Weights of a small transformer language model: vocabulary 8192, no biases in attention or MLP.
Each number is 50 + 10 x the weight over the matrix's rms, rounded and kept within 0 to 99. Layers, rows and columns count from 0.

# layer 4 MLP up, 832x320, rms 0.135, rows 617-630, columns 240-319
49 44 48 66 39 56 57 63 48 38 27 60 49 61 54 51 40 62 60 48 75 43 45 45 53 39 62 49 49 52 66 43 62 60 56 47 36 55 45 48 45 62 43 49 48 44 47 48 35 28 44 38 51 49 34 45 58 40 52 49 34 44 51 59 55 48 34 40 58 31 62 58 44 31 42 54 57 54 42 43
61 71 54 48 52 51 51 55 57 42 62 46 48 61 62 47 45 54 36 42 38 44 37 42 51 50 55 56 62 62 69 43 40 64 53 64 55 44 51 57 50 55 41 52 43 66 57 42 49 41 71 40 22 33 42 54 42 67 54 44 40 39 48 57 74 39 67 50 61 43 62 44 64 45 45 52 64 46 59 54
45 41 61 57 48 51 46 42 41 57 59 38 33 45 51 57 56 47 50 50 55 51 51 30 29 55 47 46 39 40 56 53 62 48 59 52 48 60 33 34 49 42 64 65 48 46 49 57 41 48 49 58 63 26 47 34 46 53 55 59 52 33 52 43 59 45 49 65 48 60 44 57 56 59 44 62 57 56 61 57
40 51 36 58 47 33 45 42 60 55 53 65 51 38 46 52 64 54 63 42 47 60 62 58 44 48 42 51 48 61 36 48 52 51 48 40 44 16 49 58 45 53 63 24 54 53 60 55 63 46 44 39 51 59 49 45 51 41 50 69 56 51 56 46 58 54 41 46 53 51 51 46 64 38 55 44 54 48 54 61
30 57 54 55 33 56 61 55 53 53 55 47 43 39 61 39 67 47 27 46 54 48 43 43 46 48 52 55 59 58 45 59 60 48 35 44 56 40 60 41 58 54 52 27 26 47 56 53 40 61 54 60 53 54 55 25 39 53 39 48 63 62 53 37 52 27 43 47 57 52 33 40 51 61 50 68 34 43 45 45
32 67 57 43 59 51 53 47 46 62 56 51 59 59 64 50 47 66 25 64 70 46 55 30 44 57 43 32 45 61 37 52 45 47 37 57 43 45 52 46 62 57 42 59 41 64 56 57 47 45 50 58 44 43 49 50 38 50 62 52 50 64 38 41 45 61 64 42 50 49 60 63 66 41 57 56 36 60 48 44
61 52 46 49 58 49 45 39 33 32 61 10 53 41 39 59 42 47 43 49 60 15 53 34 50 59 67 24 53 52 57 29 45 55 46 56 51 43 51 47 58 46 27 64 57 47 66 35 37 64 59 59 53 61 60 50 55 33 39 44 65 62 38 66 45 48 44 52 67 56 61 47 60 54 53 57 36 35 45 59
52 61 44 42 49 59 42 64 55 53 58 50 39 57 55 58 50 40 72 52 43 32 56 60 58 28 58 51 44 52 53 53 49 36 81 55 68 38 42 54 47 44 41 60 55 39 63 42 50 42 27 52 40 49 62 54 64 54 46 40 44 64 43 51 56 69 48 67 63 62 40 33 56 59 48 45 59 51 32 40
64 57 47 59 42 47 68 69 61 48 45 54 59 56 48 55 43 53 54 61 52 47 42 47 43 43 43 33 65 44 44 45 52 53 54 51 68 46 47 62 46 37 55 45 58 66 65 63 46 51 53 55 60 64 42 47 59 45 50 59 16 63 44 50 37 46 31 59 36 50 58 53 54 46 48 49 38 48 43 42
59 39 58 54 64 39 43 32 52 59 52 52 49 51 49 44 48 52 44 52 53 52 49 44 39 52 63 38 46 31 49 41 53 58 59 62 52 43 40 62 32 34 36 61 49 56 42 51 42 51 51 46 51 39 38 62 33 73 44 55 44 47 48 54 63 47 47 49 52 52 45 52 43 60 53 63 57 46 38 64
44 49 52 57 43 45 62 36 51 50 51 37 55 15 44 46 48 47 38 56 42 48 61 54 35 40 39 60 52 48 55 50 42 52 54 71 61 40 53 40 56 48 43 34 56 75 35 43 53 44 64 53 57 61 64 49 55 53 59 50 51 25 62 40 73 47 69 58 55 56 56 59 55 58 50 59 53 58 82 56
47 62 56 54 70 79 58 40 47 44 43 51 67 76 60 74 64 54 54 39 67 63 40 44 46 45 47 42 39 48 55 50 62 38 56 64 68 26 41 51 49 45 60 50 47 29 41 43 40 58 38 34 34 46 49 47 53 55 58 46 71 71 49 37 52 55 43 51 51 61 43 63 58 39 57 36 58 37 58 51
49 46 47 50 45 64 69 49 65 51 53 39 56 51 48 39 45 34 56 41 54 42 51 52 48 54 46 56 50 48 39 64 59 65 49 35 61 64 55 70 59 59 48 27 64 49 51 51 46 25 30 67 45 44 65 55 46 49 56 45 54 60 53 38 35 31 70 54 57 45 58 51 45 53 75 31 55 49 39 67
63 45 79 54 53 61 51 52 60 46 49 36 44 64 73 65 64 51 54 51 47 53 44 42 57 48 57 50 42 57 54 48 44 57 51 39 40 51 65 57 27 52 49 34 63 44 53 51 41 54 55 58 69 49 53 34 65 55 64 40 45 46 46 47 46 45 31 53 64 56 43 58 49 46 68 49 38 41 50 48
# layer 4 MLP down (transposed), 832x320, rms 0.125, rows 617-630, columns 240-319
68 41 63 46 43 41 50 41 46 47 60 38 57 40 37 64 52 50 57 40 49 56 63 50 49 54 48 51 46 48 51 56 31 30 46 48 55 52 56 50 51 49 53 42 26 38 49 53 56 42 50 48 46 51 50 66 51 41 34 53 50 48 49 48 43 42 67 64 51 59 31 52 50 51 50 47 69 59 40 46
28 34 45 51 55 53 47 46 41 63 63 53 68 46 57 53 49 57 57 56 72 25 58 39 39 46 46 45 48 58 43 65 43 48 48 52 66 42 46 52 57 62 63 36 55 57 54 60 38 68 62 56 56 53 43 48 53 64 50 43 63 42 43 59 48 31 31 40 33 51 50 57 41 38 59 46 55 58 51 57
47 42 29 46 38 51 68 55 41 41 68 51 52 54 74 35 58 62 74 29 42 50 54 54 38 47 40 41 54 47 57 47 39 36 45 45 44 34 65 56 50 57 58 44 55 63 57 49 56 43 59 55 67 47 68 55 51 57 57 56 50 47 48 38 48 64 62 42 70 40 48 57 56 59 57 49 58 46 61 60
30 41 50 47 47 32 54 50 64 66 65 60 60 33 25 57 48 57 51 50 70 47 38 53 54 45 54 72 67 50 67 34 48 54 72 53 28 36 64 42 43 48 63 38 48 48 71 45 48 49 55 57 56 41 58 61 59 46 59 42 49 68 65 47 54 47 45 56 45 58 57 48 51 50 54 51 47 40 60 37
43 46 80 62 66 36 40 51 60 66 40 51 34 35 45 70 53 41 54 42 39 65 68 45 49 42 67 55 58 31 53 52 48 60 44 55 40 40 49 52 44 57 60 40 39 57 47 57 40 36 40 51 67 50 50 78 44 56 58 49 55 46 46 24 48 45 70 36 28 56 57 57 24 40 40 48 44 50 63 32
39 49 55 62 44 47 43 48 56 21 66 49 38 34 55 54 44 47 46 48 38 43 69 60 55 45 60 39 49 60 54 65 50 44 34 65 40 41 42 49 52 49 37 48 60 32 65 61 43 66 61 61 42 62 46 45 63 53 41 60 61 73 64 40 63 31 63 42 27 54 48 21 48 63 41 48 46 40 38 52
56 76 45 39 34 50 36 54 73 59 35 45 38 37 08 58 58 61 40 39 53 59 40 58 51 45 51 44 48 38 51 37 57 45 50 34 54 43 37 37 34 39 41 48 69 52 43 53 43 53 73 50 64 54 57 24 53 50 58 39 43 67 42 46 51 63 52 50 34 50 38 62 43 58 38 62 59 34 49 42
56 50 55 26 62 65 56 65 54 69 48 34 60 43 57 53 58 42 44 58 67 48 51 42 46 70 25 47 67 56 57 39 52 60 37 44 42 40 53 68 40 63 41 35 39 44 48 57 51 64 44 59 48 56 41 42 60 64 41 51 64 57 28 64 53 52 20 48 39 40 06 41 53 44 52 56 58 42 38 47
52 62 43 62 47 34 33 51 45 38 53 42 34 37 68 46 66 41 50 32 52 51 54 54 42 63 53 68 50 53 45 56 50 62 26 62 58 50 55 50 67 40 47 59 50 52 63 49 61 50 60 54 60 48 46 54 56 59 51 49 46 81 39 47 70 49 52 51 52 56 53 35 38 57 25 64 57 61 53 66
50 47 38 61 58 54 51 39 52 77 50 50 57 64 75 51 51 40 39 40 52 72 46 61 45 59 49 49 59 53 52 38 48 53 46 49 46 53 75 59 58 44 45 40 45 59 55 39 47 51 35 45 54 58 44 29 67 37 59 54 44 70 60 59 56 48 43 46 57 60 41 54 56 45 46 30 27 43 60 55
33 63 55 64 55 58 63 56 57 68 52 53 53 52 57 51 33 41 39 57 38 54 39 62 52 43 29 49 46 45 60 52 46 42 53 64 57 49 39 65 47 34 68 44 61 62 40 61 55 45 32 59 61 61 45 40 45 63 40 41 49 66 62 40 42 44 54 42 32 80 66 54 63 74 21 66 51 55 49 52
37 54 40 62 55 47 37 51 64 50 50 56 52 75 50 70 59 54 50 57 53 28 47 29 50 38 56 57 57 53 64 57 41 62 61 42 43 53 44 71 50 53 57 65 68 49 36 33 45 49 54 42 33 41 47 53 52 61 39 60 44 58 44 82 58 36 46 55 40 46 49 36 42 62 48 37 47 31 47 63
60 62 40 43 57 34 42 51 43 60 43 37 67 46 43 53 53 52 50 55 44 67 56 65 62 56 53 51 53 53 67 58 38 38 48 38 45 53 43 48 42 70 55 56 39 48 39 48 41 63 43 58 48 46 43 44 48 54 50 47 57 62 45 53 58 47 60 29 52 55 53 69 63 70 46 54 47 43 67 46
37 56 54 54 37 54 48 48 38 52 35 46 43 49 36 35 40 38 53 50 47 58 35 65 75 48 30 35 57 40 45 41 69 48 28 64 44 52 66 40 55 51 43 52 51 66 44 53 50 52 74 52 36 50 60 41 53 69 46 48 61 43 59 51 62 50 78 58 51 66 45 56 43 54 42 42 57 53 46 54
# layer 4 MLP gate, 832x320, rms 0.129, rows 618-630, columns 240-319
46 56 55 52 48 40 67 41 45 37 47 19 43 54 45 41 49 57 46 59 61 60 38 50 56 57 56 54 38 56 41 31 39 47 59 45 39 36 59 36 47 37 46 42 82 47 53 42 69 46 52 73 33 36 50 53 70 67 44 46 42 57 46 57 36 38 63 52 41 51 41 58 42 61 52 53 48 39 49 32
42 64 40 56 67 43 32 53 40 46 45 51 39 43 44 46 51 36 36 59 26 73 45 48 50 33 49 46 51 52 57 40 64 39 55 46 63 57 58 62 52 63 44 63 57 50 44 41 43 52 53 43 29 51 37 44 45 29 29 33 78 51 55 46 42 69 40 43 61 52 53 36 46 48 49 51 50 52 58 34
54 43 62 48 57 39 71 53 44 51 48 35 43 22 42 51 40 46 47 43 42 42 39 50 58 43 46 73 46 48 58 25 30 47 51 48 37 41 49 66 65 56 36 56 44 59 51 38 55 47 60 57 53 35 60 54 61 46 64 62 36 65 50 67 52 49 40 62 49 60 78 43 54 32 42 59 54 44 57 48
40 31 60 33 61 59 45 45 34 38 58 42 48 63 67 35 31 48 41 56 38 50 52 54 54 40 50 57 50 17 44 32 45 31 70 45 45 44 52 70 50 56 46 82 61 40 47 40 63 52 58 56 46 40 43 45 56 51 42 46 50 45 44 64 68 70 58 51 48 61 41 43 47 49 34 38 60 41 61 57
36 61 54 52 30 55 62 61 62 53 52 38 55 35 68 49 45 45 57 65 65 50 53 38 45 60 38 37 45 46 49 27 51 58 51 51 46 51 47 50 68 52 43 51 60 52 61 39 31 43 62 49 43 42 53 50 54 46 41 63 56 57 49 44 46 41 40 75 44 53 51 56 38 38 55 41 46 72 39 64
43 35 39 54 49 62 47 40 62 69 49 45 61 45 69 39 42 43 37 67 48 57 37 42 57 58 26 43 62 41 52 40 49 60 39 51 38 37 30 40 50 54 55 52 42 66 60 42 48 63 57 62 67 55 47 49 35 45 49 47 54 69 55 51 43 57 18 29 58 49 53 53 57 48 56 53 66 42 59 25
74 33 29 49 52 34 61 42 45 57 42 58 58 43 54 47 36 56 68 71 63 38 61 45 56 38 61 57 50 43 50 57 30 37 71 63 57 55 41 54 51 65 44 59 48 59 48 56 51 45 56 48 50 25 40 44 44 69 51 42 41 58 46 41 41 46 64 55 34 47 34 26 44 45 35 44 32 54 42 29
28 60 43 50 46 52 51 46 37 46 52 41 42 51 52 39 57 50 53 40 43 47 46 46 54 44 52 52 58 58 30 42 52 59 41 52 68 77 63 55 71 56 61 51 44 34 46 38 68 56 49 52 52 31 64 46 43 57 40 51 58 51 39 51 35 26 20 43 40 39 49 34 46 51 47 55 31 56 44 46
51 54 56 48 31 41 54 80 51 52 43 60 47 43 30 49 36 46 44 51 52 39 46 26 36 46 47 52 43 53 50 67 55 31 54 36 31 33 51 40 66 42 56 50 47 47 40 35 60 50 53 62 53 53 53 59 46 50 28 53 42 54 43 44 38 61 34 48 31 41 33 45 29 55 66 28 63 49 47 29
51 70 51 63 57 55 43 53 47 60 53 57 43 46 49 52 54 36 28 61 49 40 51 59 38 28 30 62 34 56 56 47 37 40 46 51 59 53 49 55 82 59 54 43 54 43 38 61 38 55 32 55 59 57 53 59 55 49 39 62 45 32 45 42 45 69 45 52 31 60 84 74 56 31 59 48 72 38 68 42
54 43 51 48 52 37 42 58 43 35 59 40 47 54 41 36 62 56 63 59 45 51 57 65 37 56 52 52 55 57 66 47 53 39 51 56 65 32 62 54 61 71 51 39 47 52 59 43 57 55 40 54 31 51 67 35 42 66 48 59 55 68 64 55 55 25 36 35 57 66 60 59 41 70 44 45 44 44 61 56
44 48 56 49 57 42 47 68 51 42 40 36 45 64 43 41 36 68 45 38 56 46 50 46 38 37 51 43 55 48 40 47 60 64 50 44 50 48 56 68 65 54 52 50 58 44 58 55 61 45 53 53 35 39 62 66 37 46 58 46 39 42 35 50 24 47 52 36 55 43 66 51 41 66 71 47 51 47 31 48
54 41 35 69 67 72 33 47 75 55 51 59 38 62 52 46 52 46 32 64 61 55 53 37 42 63 24 60 62 71 64 56 44 60 47 59 47 49 48 46 56 63 56 71 53 25 61 47 60 39 52 55 52 46 40 54 53 50 34 45 55 46 46 45 41 43 40 59 30 35 37 39 53 51 53 46 63 52 44 69